From a checkpoint of a small transformer trained on Wikipedia.
Architecture: RMSNorm before each block, normalized queries and keys.
Training: a variant of SOAP for these matrices, 122M tokens, 3736 steps.
Each number is 128 + 32 x the weight over its row's rms, rounded and kept within 0 to 255. Layers, rows and columns count from 0. Numbers have three digits each. The size before them is the row's rms in percent of the matrix's.

# down: layer 4 MLP down (transposed), 256x128, rms 0.4, rows 153-219, columns 0-63
# gate: layer 4 MLP gate, 256x128, rms 0.4, rows 154-220, columns 0-63
# up: layer 4 MLP up, 256x128, rms 0.42, rows 154-219, columns 0-63
down153 096:122116152116138090146114159076191117132120164106136125081167136176115112101071125206111127089144203095081108158153086110137129145126094129105145147135106060090125157148182162141065107071134151
gate154 100:105127143165117170140089152100124132144109138126151145093205162117116084179130181105206109131129145032113158078141173126133179136125053100127123159115140207128195111095078079128156105147133128
up154 093:127171075144134080075122072072099134137136090176105071116058078126128124131135116119094149103103199161089162085127118142155123108128131128141114065151117115106186170180094154136068105148128128
down154 087:094122084128121136173119152083156144128069138180121163084098133131118118153138117096163101142084132097107175159129140120154105154138118134115155122196112141134127154058064128065112057170132164
gate155 093:104084106137201117114108129158123133148158109131122124166153120153155191110128151110105157125123049091131135186162133135152150134157105119129134205143164085143146136147152102090111132143045125
up155 101:139086132125138101058081098147106121156194111144106145106159141126145169082178155121145155121154082132134108100120134131231152084113084073105090168148189079125115123143107109104115148166059151
down155 082:145146132072139148071079152125134119091170146124181127092136124204120112157184120090145149097144078065141152102089127143126094113166121147144132181094137088125106128124171130116147138143111086
gate156 095:083167184110111119099147142154222085139135154167136115097131108206157178119116105110119176125138142096090129137162182181157202152170179148136180124158171097140148095124087120148187137139143174
up156 096:158103152126199172220134117083095150130139089190135134126098178158128086107159133108160129090085139176093093070116094126089173161131110148107125177139134151079117106149161123083094105133151155
down156 102:139133132172079101129120136146098120148083129150088158117108153099103098134121092119097176088108161086123177158134094105180063103156047104105161162175107121098188099095139169137092190116136073
gate157 110:128145109142116121128122118163134147057115135143145184093204108129112122159069142088146135126139053118101112158095129105130139111119124152068092165174123141095147076094142073132156108049069092
up157 097:177184144112159099101120063154177107088153146082188174142147141141138188114119099142130108112084107136121147135117036132117180122108085110169145142142154113141092067122131162198087145129135129
down157 097:088136124120137092112161108101080131178099105165128098137162125196110122139143067115126076131114125161156157116157117078119111140120130076140103137123187130137147084128140142255136163166143120
gate158 097:109118145154175123147092157117159096121133140120183123143065147171148157113060143132164085076092120112095102108124128116148082126102151134096137102084117121083152141142121182165201225096136111
up158 094:095155111110126147184167209111120201182176122123090092157170122125143098194148141132149135126171122133120122099148157194116153184152107093162167103144105105098073130116124143156107165163158111
down158 093:102100137170070172169102133129148074120128130139163124148143089105120137103129088098120148138174183067138108152110148125093140110126090076114120176199106087086155141135128141154126118112088201
gate159 111:160123117105112149147104220136097111129163146141075137133120143128099160179136085128127113195158078148118130182208160133102122108127081092160103185120099155132175118112120098112134111165110065
up159 100:148104107145159158126179156163111116185148091146109096179167146095112140095096156142148173099133133164156112114154122110136170062115142132097130182120134059099111090166156141130153090104162071
down159 098:164148149091168131133118123152065111119185104207099159179105122148131165068100238124123152138103136093118126127078097123170154099135148151121116082079128123150094066131211139165154115096149157
gate160 099:159122203104141182156196093122079119120113122107153161140148165162143160103151059102186091124128120107131139133082131060090119118121124134105113138115109136076103131033153106094128139070112123
up160 096:101136127121152137106204133098130078118100165128156154169128146078163181117103056156098097118152202142091132114159083117133157126106162125051130106159121169099106129123136119123128132106132121
down160 103:123143150103135173114138065114068024148119145136134136144088166172113213136142138075138134127123090175084141158093138078095095147139087146128111143181143160153145068075174095140097112135213130
gate161 102:108141128139152093103113085076161108103100086170040120121122101110136132177153133091132156113115132169062145119101167086104119120139185172139118177098165114053112137119165139126113132136082062
up161 097:105098126141153073164178150170106155104164125108130159139137171121139074079089160114097144097196102125115147139095101114166095072158106109079099128130147193165156156095105165081115094155120076
down161 092:143102136129156159143143118083116160134109181137215176142142169128202108113139122153184122104103128056139118161135132148157078097125049135164127110181084105182132170137085080172131127141200165
gate162 099:136129123143076161168107097138148057121110158085095118158120167117145142093161125142095118102090124183156109113121107105134176150141155121097120135047116180120109132088130047112134132135168131
up162 095:200114125183079098155093142150125158128136079155072187164160143153063164137104127152091161067128141172168061106138143107122152112103095099067093066110157143100117154162137169084128138146145037
down162 099:121129173129186148091140124170136140162079129155123096125121078134216099165100114098116097125142173113070165139118099134107135100087123122122146132121107113138069169097169129169129126092143095
gate163 102:151107178126132135118137180109131057150104126089105136135186217092156102079120145147140100131071146064111144097129207093129101134143186122123147127083107133121159071125124139147127114092176181
up163 093:159087122130180091062136116172176184094113177147140148078153107138151144093091179159128084141143178101101192078131170100151140201109087117106183157176113150122163109121122142192104104150151127
down163 094:104112171159126150170148155168108119148121133149126109126169174142135133158126022090174178143149096133177135171066141150108097142105122129127093164142148120152085183122167139089089096082044125
gate164 093:144107131147117173176139196150133110139093106184156111098079164116089162154153134096127123094084134083115118101146063161129143034150113052152130132119121153114111110174162143085122183105094164
up164 095:137143034144111123090186115108111095087135137083094121190110057138132122123143147162159126099151122150052137159164123190152152105132093181127118108113098129161056148176167113149133144099088109
down164 099:137117127126119127139131123156136100182089099125163136141113086189154124174148146164166032149177167074114124128107120135095156098189189142149089092191090140092156097154077085121176172109088083
gate165 094:122070158132118173119183114149093088106107148076074128090150083187119128161100085090134113123084096143172181110158163130128187111143156179108094140139122069142122078171060136092093110128182184
up165 083:103139154161140131104107084117145160112133130090123168138098132133133102229080144135111119133138095088211143107155167129133110124106123079126184075094114124148177063137118186104124113130169115
down165 096:150164130187111156136190136089098149113082130158169105096126090142173100176156167120142117168074084168142121150160156157153132041134126104102056192154123132109156174077093121122147148147149098
gate166 095:201090123177099130109067136102106145114095093070132119088150144147120123136212134119162134165097174152118108186183128135120138104148173083107140144118108128149122131183123126104105112123057119
up166 101:122069160089113078107171169128143149117110108140138145132111097092110100129116091095105096097099137154233135102087132088181116099170149112147149122106087101116126127135155097161098156175143100
down166 104:099161122083180124154170158178109119148219132212138151139151153106077118058098116133125098122113097173115144142137192133099110138129129094118104093158110146094126150110121114121151111115170090
gate167 100:178132175159153147112131189092165102107134124169146162093144174161147164111215133139136074137142107159150142137141122117131106131121163178062111129168091141114129164098158118109113110166175136
up167 106:172150167161158178124082063176093094135088072161117074081096113133131143089112148092081128130136173122156095123171120084132081112149159091114129110131148141121170149121126162117197119130081091
down167 097:110067155124044123110120105103083152165095149134059122099112073082095126119167116120131161183126192200141105171163086122165141111167169133153166047167098140132123149119123112092153108100101134
gate168 105:142129164166093105169140123145100132205140099106146099173122129141074151093131129145100136156118157118123138189106118079075128165165112116181154124132155145110177094174039151124101171084137115
up168 116:168120131094121174105167149071130084177104099182209155105152157083126083168162151103134086117136160128176127175147166085114118087145111146165102128107123164131114117185137129089126138103140153
down168 106:106171079091132085138096177124196140101111177086199103150141182132122125201157103120112065108135097150095142186165166094137105159157097116168134118178110144134123090087147122147136130153132096
gate169 103:123128068143173062213115088139112125108164132124131109112130159054105139169185135173126138161123140143156101115099127137120127155045113154122129131199171140065106088131152108110075135133045119
up169 105:087113154129108131126115149138100142102102130059105074110192160140102070158141162125152093085084152153096188177155140148126158117115171088082144179161174072128124076077097125184104138093146070
down169 104:134160140118054103111139146144210182090133159150075124118116137113182150085104171135063140113075128146161158081121105102175131171207082145142199092101113101122098177137131080153144144103128152
gate170 110:137120111188123126189078123186144097116087110130136150106072148155117110147105107125145092090197147083141155099163122142112087158166113147156182143174127119137183130067123087173154137141117107
up170 102:148103136099149111143143148122099107122201115115123096142156159118147074123188156150124109145129073203139167133096157105173139154129174096090144153113120134185141141191159155101119127135119144
down170 097:101121115115125165195120169121116057156052073108118096097138084132142116177152114136115124086100101149101108186164168109168187070132121151138121097151105096136094151124169115142114138126107152
gate171 098:155151095121126136126140088091154083164097111114164122056116126072115126106095159194106095094133128203164167103137100112180091134178091112108159139115147158126158089154144033097133120120187153
up171 099:114151112119060105112097153145103111164150102105204130117176139163132202149149101123113135150097174171170175120127096114188064112093149103090160191140141211175182121103151140151128121130169139
down171 098:133178128159184180075131150112128138150108077136165092123129125161116128140113085199113110133089101192131139149159087160121140122154114076092101157145155137155117134168107069161081138106141169
gate172 095:124110145089149070137140140106090117123180108169104196048123161115147094124123097144120154112097121113148103146108165104084148174146124175073095128148108132127175116092195115132104149169076131
up172 102:132143137120113133137173136103161181097115098091120105115124142116140201186140133114154104133128027124092139086151107177096090169113126136088122154160094104104108111081142137111092105100098107
down172 102:088130171091135113095133126123155122099072152198153103130101088175145053114142146153088123111170158110105138137190128136185116155128139121139118107134122110160145168048157123145102125125183141
gate173 100:160133136151121084124069132137136114076192132062070140108094131149156169137129102111157130062123188159147061159166099122138104098133115101123151120068151177091091129116171098047120197133117140
up173 091:149072095147128151100102187121126129106180123121120168113122145128135125124132137197190158118062072088204111147143096122094125174092122161128074096126139119133117159114177104084103085151145133
down173 096:114099089131138092128137134165116154077175161135192059147148119090141163156113156149093157132075109154150072128141152097093149146129097094146121148104161127132142098127129177140108106125113130
gate174 108:147069178132105104151135165169111117108116117120123133077170049161083092163071083170121170168091080057133079071126135107188117100126105069123121125144148149095122105126139152083142158101158127
up174 101:147083130166123099143170169125137115131131117120145153099145105176099120125117139140085148188131065074131116092090169215117122147174208099187161099104121101079119114129165156030111122085106182
down174 103:170110203132120162120133113055085110063108155141117141113128074029131093122073176179153190139144178117143051100177116117151146144106163091170136129150191135121215143173150122133142121191153109
gate175 097:105079147135127077112157144137119153121101103151098125093094193097129135143181091077124114034128115104075193127133142119086145104128144115149103113087116094140122184121137128139123160084092120
up175 097:108137138174125124167124180131134116101104140140158085124148084170083108183108165122081138098145130140170124091138156077163141132098124137147101124137159186141106138119162131133140190188205143
down175 100:068151124145140110198118154108158149168079140128125140164108177080143148140144123079211178115110104164085165118154193141176098119129123114102160164127092137079186062152203157124128122110170193
gate176 102:075109136133180138091126169129080096141085151140135166134109151146165148158086125128184109153126120122121141069107072181137164087091167093137192091115089108144146180149105147105118131121071162
up176 103:132205174131150121136102156132171095115113144072084115133098143131132082122103219124170232151129136096137148203111083136153136182084134174127118069135136119146144099136130113141148156121105084
down176 102:110123166090178145118085177072079026146080073115111117079116190086179152126154129112142199147072165116187143165153104165157129166165155138170160076123136127103152137120133096095110151069099113
gate177 098:075046118112078090194126129124114122129131143147132063141174114132096108142144096101122105107221117122108130152119165064120133119157143075106076167037120152094130104156071125113151148117162162
up177 102:100070145127058061189136095119159151132189122159177106090154119155089142104155087093114175080166129109199179111100123079122130158059126148111072154085138080117149075103072131111154100110160154
down177 100:106129141146137063115130164097119082116119124158091181057158120167131168159121149166100125102143195116120120159164159142093211128112151189137110112200121138104103099119131119125148090113092156
gate178 095:208143114160099106156095112146120152135174120189120172137093186071115127137137120138152161105128154138102135101111165106100095172189151184159113089152147164084151128123134115090103099120168140
up178 098:152100110124121143075175112148172132153162085131165097144060094135115163141137186131151170059152109066120177073108102128137123099092145094120092154075149135117170117126140125147101116120086116
down178 096:121142126122088087139127135143124147101132147147113101161136104133074129162164087168151055118074135223130073126125110133162134108107173168130168099160113172184103175151146143127115090141123126
gate179 113:154178074180065150136187162124112153140130116186117087138156171152145135110143125147107076086072152135123163125172122116129143115137106139148067120132171140132126182102129118093102102095139106
up179 112:131149080154100096133145084134126166138169086183167166121177128171104125124122120135111121133126141142135132160103153159089117120120145133119086138172138116163153141145102061117097095145171093
down179 099:121143126139159084081147158132133176167150150110105157130135124099151092146066185146063163170200097121122097080064210129138097136170092075102150100073143111149104138099155156165153184133139148
gate180 108:094164059159194191115152064143151161173092121124170185155112140107101161117120186159153124137108123157119142134100204187114156121126144213165090114142151157126162139123171174068112112132119163
up180 107:151150123053088105129129126129126119178114149147101095075150184066165101107130167105098075144158157150102096111130176200142104133132155117071101101140194113179147083140124138072095131132107136
down180 107:119120112126152098131087073123143122113041115136129142131161176133081068086151181092140059181142155194114143121107169157123137074106178175170107127187130079161105111158131124134159157152157178
gate181 104:115109146121145148107139093068126090173140159099089149145202160124137127165087118162086139114107145054123120117154144141173147125102191172139161133167099126139083147174142072109096183175104085
up181 102:099158148129143129148180189146076099146106165087129192191146133128070095169107087140118152121080151101168028060150130133169135130158136107061137117203100126050126118181153160109130123184192129
down181 099:149140158123180120131105108120132154141091144148154129149129128089144108150139096151164149168074120139110152133144131091082063182126164121110078112137119115110057097111132137121062201106104040
gate182 099:070158144114136183099134130091145125130162094151110144110138178124123111094136093102150179113117101119154144168149167184115131150135131097094124102176110132087149110140113128115114168085138107
up182 093:141094081069120122177153174161155175082101132155143085128143146146035114189097132165132134120080103118130148115139082130132111132094129157096190124068173089221136173126176151140108192186112151
down182 092:139096217101179133076096123109146113144103111166133154152165158105162122090092127052175134124112115174099093134128150100139136187137144147125081116147121127039106091153116128102111087125148104
gate183 093:158079054125120125209110095100092117193097063117138141124145107129114143159131132172140102137138129096094123119178097106140067114171155145126160146140200111082108120146184111149117125120101101
up183 097:195150107108176202157159123150167177135141188120115151078189070098075104127129089111124156168100152154145127104085136142137200118135123165083091148166144063077133139118133110101128143105160130
down183 096:148082126089095138130127143154188200072148198105108120162100116132127123188091101119112142115139133080131162127149192103112106162206130109083100105111127091152156057126096142171154133112124122
gate184 101:163115118120154092125131132086180159179116080123117139108141156164115148165096082171132112095099066130224112091082104098164096138115092146174097166129085182162138137145174141162107080044157132
up184 100:077078150081124158173179094169144145173134124144116126187092103161153187143118042166142121100156088142120042115136135139112156117145147151118085150100122137150125159120160173143108044123150171
down184 101:150115192178088098125188114109147150128154170176089145093138085096123146100125131132058138078142161056118124129187129107181092131157106132112171084096148146209184080122157113139101147096061096
gate185 101:125149130117072111064122088112092113071097125112141156150118121156105143116133134113061093123154110136157168150126147095150083186136117152156077113147132163107097207153045111066113088153166112
up185 104:112132150164124182110169070141125170137104102122129125154095126131178161138113119062131213105110162092198164122135096171113183128147179104122183136132139168128107120112113155198141133093170105
down185 108:093167146153129078047108142155110139104102111135148077151156129171149072136130148073153126149140098167088180197152074120160106116185121089187159126166143174121088147162147130185117174140085128
gate186 103:068083078136145199099161119124130085128125143078130173221108141138135173066111160134116152155109136158170125140098127116121080159108190131084122145162159120121126158108180150092054089143165110
up186 098:099072170107129078068153118152109056111122097134137111098171100096107114125106133075082120147151183125116052131154128080172109141144083141119112063100110155166170099137093124209163174132161132
down186 105:133144214163080172158114130056112095202127149113094129113145157114119128119084165094114113090173130116130096138108147144125046115159171119130143115145148104155123140090176117093122064125093114
gate187 097:139109124122120100158167146132118086055147124082139207087158138124193090130171109095130176096091157129161110183137179190103176149172190123113143134144130135059133054128098196133154135084087113
up187 099:111117051189088070123175091101106127102152127126196214099106162188097096145142104109174170120072161127111135148139137162175138135088152155141101109201095132093117125184130210095133119119136142
down187 103:105141172118146147144170143102116085191135147120134161102146119108060078093127145163081088108139108110131105119156113151102093176146153169202086069157181136148126193187104151093138149117175166
gate188 104:107083096178137146159112144118131081151140146155098157142164132100071120084099112147098152159058146094141136113159157210066128142114089156122096137078091104107159072119133138102150141113187120
up188 103:080097107169174128176099149174105163160108108167080119126154153150139092145121201141132120195095095102143108138096115096143092041153139107086114125121097181106153115101150174096141082117094146
down188 103:145098164100114125110136113162123159072172112162078107112119106154119139131180104086115065155048109118149085145115101160083074058118174165088192112123147102151123141170171093079136093160129096
gate189 093:120116201116118107108133132077101182113051126122134189110140069111076147134088179120121123153100120109126158145106165147152128163086126104152078091071108146122156181118090087119094176116114119
up189 100:206085145116119115138140150133217130136087115164170125137124098128104137147103088146088139135154157164102148153179165200173109145110081152136154093138186197126097136141140168177160155178096157
down189 095:177155118115080135150145112164095084067176126139165094100157109160112097102169149116135039123113203135113094120160126138129154138173154146112097151097163107150177094129099118165089165175109148
gate190 118:125119125095130140142106096108126135098084173116092179100195076110142133091145143168153138132114100158143142182134077148161146093059093155136132157111165180112173135134187064149176144123093099
up190 117:134087105174144152157192143145133091096115132099221092176151178147083136106092082116127072073175106155062121109124131153080131146186103124139139166099169109107128144110096112102087111157150095
down190 106:146129088139153109090205120172137162143152131146125197169100117119134119143110090142127062163177132137147107126116132084045178162164094095137077109097138107171184112095146129167185121070173121
gate191 092:102147111140121081119116126130167137165144118141085143102153060065107100150093131169093175082098130152131154129155109200085113139118115123113168090113072181151121099150123171146128137105113147
up191 092:162135127118164103109093157110156110116118133090079134118189106083099065137165178174166105191129133113134114138165147161101176127131115180076184115082089132125140085138117199140178125083093172
down191 084:137120133095113120083171116134129106154145104131185146190050152130162134101118116109043129156152113078116089117146144133079047081112092141164119164034048059176134168136131114131107131145132160
gate192 100:085102203116105194160184063097133156079159107118131163208100143116132116135089135111137159060149113121108128090118140129154192128123102139078172099073112146176147160096160108138066179085153186
up192 088:147139074177140092092120132081099146115099198099098113158155129139128149162114137195125148118091138190197139139045017074163162185123123110111119165130112140153139112118150155107115060158116133
down192 088:122112143103117171130139067089046141095114079124141150136146124122125104179187116094139115098120114126074118155101178144081110091134094118043175142186094148176136094099080124130088142146124113
gate193 093:100181125109087086113125134133167106123077146191117106103137169131179173126126119110093167096090096151079094121152106108157134132178139181126098117102104119098149080153121166105137179129101128
up193 121:155050152162143175124115126084076127127192103068139203129103088094095088059144136079128103165145138126136077163083199186079124093181138143086111122122163158117133148086142141110195097110138127
down193 109:159095154125132158191108087104108141090154160114165142107144115121116121135166173135199124120150147207172196209093171170101124174098091086159184108152118176137122136169168101129131087150066135
gate194 097:174149118166168101153145178185078081175184134114144081133186143108149181144178142123125125127108147118140171146111078156132163164189168179106180157147129140090139142098178163152116137104175035
up194 092:086092095167153145109130111155113112139113156128153132092111127072150140136079148113128191143159090102104069165159196095113107126145152141176049084101135178178148139177106091084185063113129107
down194 101:123085082128120155147164092067104149152102116124165093158145096137212053114121149148071150124139132117130147149133198119081133114155073120148077094052121116117106109147123096124167088068105121
gate195 101:154096185112064146118125121051193104114152143195138171120159129152120136126091150125175128128109120124108146120159122131160134157139204109190107137164147142122133106083141169107177155141127133
up195 101:145142129118183160188154128179120122119115167165113066127106105084159113130118083076128157079130151171126144133096128064118125107088056147109122120120179178109106146158138123159090056122123186
down195 106:129142146128211147183128125183095156128163166107066117090137125127140124166137121102069131152109133141186151157106113126087105130150090115109127108144195173083143127190162182140125157117109160
gate196 098:092130179176087109091153158120127152155116156113156085177113123122130179123152169158132142119099132184158122201087116167086133137119171124128171153140132135139121180217182098088059119123157114
up196 102:154088077173121072105109153102148173140179127090140117115194151119168143190084211151132100154114070142120169125154105100115135152109115109117110141146160161134140147103105108073176135129168140
down196 103:102104077166158171132095145119189108135174175124095121158131101122101162141149148170154116123075101143048104142132108126096141168183141131137190082135134150078137137142147112160146130073121164
gate197 106:123153125131112113128154165146191138118163130139078148146100078123093156132108085085115156126134134107167120102124187096164127132170155155150065145149098123131142101141109116137089093084099198
up197 101:211133159129186152149131092115105123131101143144103144077150149162153115087167110121073126133106153144139158111176103152129065091044149168157076196117166145114148144143108140146155167116122090
down197 107:155104129110142117121115115122112093100077097148163120153094101087102144113159211127129091122117165153147123145072144155109131125146167136154143106149135122092141164185126105142121161141133079
gate198 105:119126141108156186154142127079151151092106201112097118096055111118119156145151128095141113145093134148116147084125087175149133129148168136119145110120129120117172173122175068185088134136081168
up198 097:120175159123107102146140095151140131087142134132131114205096113095149131168127186100154145175165127143097126086160129135083141159186116083136118077168192118184132109117085153091122134076053111
down198 105:094079163149150094106126102081108146149072135084132161122171161146039092149081122190100163120108091161109177084159130103146178113078120112049124125144162153110135117148099104229109149091163176
gate199 098:159174113147106098195121140185112120125095138098166111125154120072116132169134093070107163087187133110153118146133187133171118076132123105121106169076095092129110156179142141123122145133135142
up199 100:100148154152108136112075133098154153091114088152146112134155167116152104129150131164184088140068101112103131167114147161135123128107138226118105129105173137101171120057150111151160152086188106
down199 108:091126115101113159052160156094088159185173097142192113130092116180121115108116148139135126121060018138158122155091123151124134130129076199145123121111123149189151133136162164132118069091130107
gate200 096:179073128134180135174149147138191088092102119130137131148150130096114149126094182109108141145114071103216139134165187130074116121155128092166075100126109141109162151103103159153180158145162073
up200 091:114145131072231083150066128157201084115127107159180166148194097171123114092130214079150143188078114104142119138161185122111159127138157113163128103130152119135082075111145170133102089130151113
down200 098:107115146151177118198145063113149186162121117139134167117129082110148085178143124167173107088092094154131152119150114173130105082117140121159117105131077179129114151056161166075125112144167118
gate201 089:096077138124116082164148098045124130093148139093159162132182167164027156148125104129156152156128111139163179127114096094073126141153131132079189138192097162150114163161120142141139118101102161
up201 089:150149141095139117104174171106116089102091138159106181158106102143111187150143159086146113130123112103108064082107097101079173094130135144164050093180126158169128189120052151100115128085176081
down201 094:121162178114146138093158106041102091095168117149122163173146158104083161145107124124129194064169129153152129105121115103066088143072165137176089218185152153130109111171162098086133054095156135
gate202 097:094188137134175098126150121142130184195137065100123109084141149064135148074167151106132105062135165189123127112141152212115157103169120215151152106114113163113151095142186129087118100155085118
up202 091:168120149145139071103180122121190169077121143196151158136201130129145172141096111129135113108155119127159155147068074163170088075126146096068086106148153105091114175105176135145095128133146124
down202 095:077113098096122147147123116165182159121116093105141105091111146126079141078073136151131113108141109163203126184139122155151148064102181065111110089207155108164173132093133150122127047174086182
gate203 102:120100148121097159176149069109127129134105127134143108179113145126182196097080159158114125061133136183093090194162116192153130120173094168133125216127145151076148185131122157150120152056109106
up203 102:125138133133127126146166110143173116096111101131157092150108106087163195148140125167076083130082131165138144075100071084192132130127111140083073135100091093127126098085114098081115199117239123
down203 106:058121094126126127118111162106105075140126164130114083132116129128124104079118095121199056162135108118142155119101178126133091133102143117111063091132092139154129135126131076093141055102126168
gate204 099:111079146184176114136144146143169127134192190150148198123147164133116138105122161075133126085059141129112142144139156177103154195100100139057155127108144167133115144144115135112160126133079131
up204 093:142100093157112100131164126127116131128127167138134158173188138104103103103137168114114199123138051117138159117114143088077106165092133070105165107137131132158168148130156085088141144054141124
down204 088:124110140166086114099115095093103161158158168155192096131182152234109129108137074110130012127103117157103125127148141081128126172171123134090113127171132130127152086152168181144129125101094117
gate205 095:111150132124120174168107182089150102126093110134142164117087127139155139076113096099138185088142089110081144187092168155129116202138105144137137132135130144097125084124090108093164172100141133
up205 099:117083173141124151122131161150122107172134129147138134169139194131110143175136107112149144137128127179116076111139107113112091162073132125093219092141083101111100213180087032141069103097142126
down205 096:109167106147155108111098118128087126085095185120134095180080132102117094105126203125123166102163120112096181133072137137167075123096196148203115169133116102154120105125177171214138145110120144
gate206 105:151135070158169164134169174127156140197137113159111137167136157138114109103151129157170125086122142107102119148151184215124108114082080125101146066157178173113168136085132123193110096143169093
up206 099:101194135137127062179093129215173117102181136095151131097175140134101165173116121100145121149161150091135200138146126122108179163163116143109100115068171112160102187118122124101102141155119088
down206 099:166114130157130126168105152138115151118139167148159131029184154121112156131111087141080116160174102145120097166096085155138126105162199129136134121039133092176107099183135111100136109116104175
gate207 095:163167208119153082162118115142203058094080107064090152089153118093127151147169108148186094136137070116148139149119156168139099095135137122105118129112119159155145128128115112106136129066145202
up207 095:136166128163083178093109107126114176182169121134185079143140164147137140108109082114113087149110159162150193108150047174079127142109143133085132131145147090111099136166104114071086092177126088
down207 105:132151138159156145108175082116148095086181104177125157080128159128159179153142123094094101126154172067153098083134123144141098114155133146101092147121120083170056149131183125116110097100155145
gate208 102:105078101121094110140136117081142073185121205113136120133172117185141151126106076087134104076057136162139100165089119170103117132123109125088124085112188137113165123129051172141134084047167141
up208 096:116185124205099082086116174127124183135073126123126163161142152131106124085089214152171136140169156125143144103119119108161051126126152139180104131191128130181222144090174125117104116104109157
down208 095:103079086073119149130128116126143044139181130133143100133147148106126120189122084068123083102131172085139041164140158162098175178131186116065095097108139065155118106156125176150149145139153130
gate209 096:079097166187077130140069158095137098143095093102104110139126156161126131112133116181101093120191119171144180091114114108100120144173112166084144117095130125166164182138211096022125125120154114
up209 091:185146159088153173160150088136081121099195129141143160143113084192105148133091151162124124072105108166144100145138161130129161117133128140159170113097112138093165093077114123179159182179125132
down209 098:169164110184111201137187123141128064134103105152152142126174141114121163087132083127236170113138214100156132140144174122147081145113161117137155184140124155092175148141176139099141128148083080
gate210 100:074131111126147126145094074050105119180155106140138179093085115182128133107135151130109198143131119132151131199097113107153113087193144038133146110060101136075160088123137150141095124091121133
up210 103:133123115173138081145094049115116113133130133139143160122120255152190108142128178179160064084168152196173104113114120123083117093153151157101125109076078145099088104094133154180110132078130154
down210 104:080122118113088091153134159085170135103123186113132138187132172203131181146141134174113091119148159173114115118104099154134152126117138197154072113243118081118111132092177114098170094155152165
gate211 105:128164108143090126144140159101137170147130135161148115104094164102081185096056123125126104203087137138112164175193089111103140154120164083100102174138140128103129152152086142162096124122150146
up211 104:091141158106138130166141152165097148123154143168156128067142068168059114153079159168120115123178146115097135139170149113087080089133163152155140117126125107144129128154102155128164158045062143
down211 110:183150151137092127147167194118131169093144142084135126112123109084098121113061098165200130124149141121115133135145086154101095129134151137138142095201085138124125137141077123105097140119064090
gate212 100:078091155167197183122125130112090107101121120114088090072114192148199128120120077223180089111078128142143102133098170112137135082131109145183154134139106157152164102168158120097170134112182114
up212 103:107157131144181086126154138151089098099098099143119099118111122060194153104107083148198090118091131131189111102142092154157101138170108104171130160097174195128120089133140152123091128205149171
down212 098:115111090096150163103162118172142176157135119115090145132133147135139155111168129121071139165140139074118121133161077178094118173150155149153112119041121120107189146175059140102149107171102104
gate213 100:138146112147145102152122131139191154112083119070124135143198092086132081127176066130087104089133122106124096120150137154046092152081133064165142089154129172093102172172124151130067144097144148
up213 102:130107088086162135101170163083134124142052143112142170119134118134149209099134165139163149135136099117078174151112104109145163072100082071173145128083143134158149134110122150122126120099167138
down213 101:091157133172102187145115194129139123162135121103079130131151154177108050195125126135095079108126116117106118170102125123188132057088170119157154123131128110086072163151152154087113098124095123
gate214 098:128165106138114112136118128170121077143117155154155090131109139112113169119134113142078106136184167097057123112198129110146118111127151106159029112162137182105092183135173178160157123125137063
up214 108:117124136134140078120162135183184144198136122071104111102130087140135121062118074098117184132098144118173130145094187200163152098153130177103119099170127097095105069142124077166093181143098098
down214 102:136116135124105162107146157158176074121148123098133086147111124065095180114123104141159108149157087127134174112131160126116139125045136185119108089166094138117101186123100097179094066136125147
gate215 102:099095124139109121138113187113144122110086106111162160114140069095064115134122135118038150144067152157134101053157144109165105099077130130072152091127143150196209120142177153101139155109115106
up215 096:158155113113098120120188133091126200143116147101137093101160221162078189125196148159115141140149087175083112181102158167136127103175181162156156171136211133132176142119149079087141147151130138
down215 102:202108156117142144122111077127121111126157140091122060162133099104144100060089102148159112081111098168117182132150120146118138143127101116106096130097120124126097135067146155074092110212095078
gate216 092:146123087124105135148111173146119066130077166157187103108114199171123106111129138165160146129125121155124121133107120138100120117207183111129111068158150140033087160131142116099105128092151092
up216 091:144207166099106128164133127108168154107141105104134111137163138148096176073076133131103134149168169141123211115118162119140125136121124105150124106118141126137167128110106136108130069098102097
down216 098:113133093163159064116166086133088170149086103144076126148130124095138132097182080143129164164151171139134106152208169144061106121102144141104091094093104106125170145165132107183131176155166177
gate217 099:122053171103154177141121182195068183164172160136091138163140127130131130165169105099114118148142144138141154148149170111156119146071113087147053146119160145060168089107160132159159144102096117
up217 104:101133162134142144107133126148129127172129149118068149147164080185112125133199116159146111132178117145116150093109168117084031127162114133115127122124199163114176085082102152111155160115134116
down217 096:134153121211156079175178127122134157091193165153137095136073150160086142115156118153079129098129105134111123103069107093110115079118139100086187147081154158107151152164089119134100063123132108
gate218 102:122127149118105116129119097100093073137110129132121137150101067164157111109151085139135048107132134145092100088133150187185121112166078153165105071102148055107179089092140121092096130142118117
up218 098:134105120069129164130184114063126139150165172193130086128101156158186162144125095108143169120109151102178163132128159178119171110176128117094142130134071137074116186113128128136128156116134122
down218 107:066187146095091148189202188173140124090153070125183193082164111082115148131113096107128113099134118080093110140156168070103156116134117131139156083130148081177075125176118122136154164130156142
gate219 101:123126148117146170131138129124134152120174117194127142104105129172094223120084100104078165130113109156118138109169161101191120188179173166101127145100083140131133079175150095130075121118142153
up219 099:134124085167094098099139127087126103106131109176093161102134102091103128085166171092194146177183078198112087120067185161099149108152101132097138101084143166150148107151083132131150106108047184
down219 100:148137087127138110085164157071189087104160153130128167062130123139103072168163151133142067138109164134151105088049149153111139124121123117131122132015134131135186086146113116089084135089108172
gate220 093:120104130114126160120122093176099086172068174094149087142117088095152145100144116079190159114102113142167144097147147122092104084107123197159170224096113130114114198152101150064126127071155154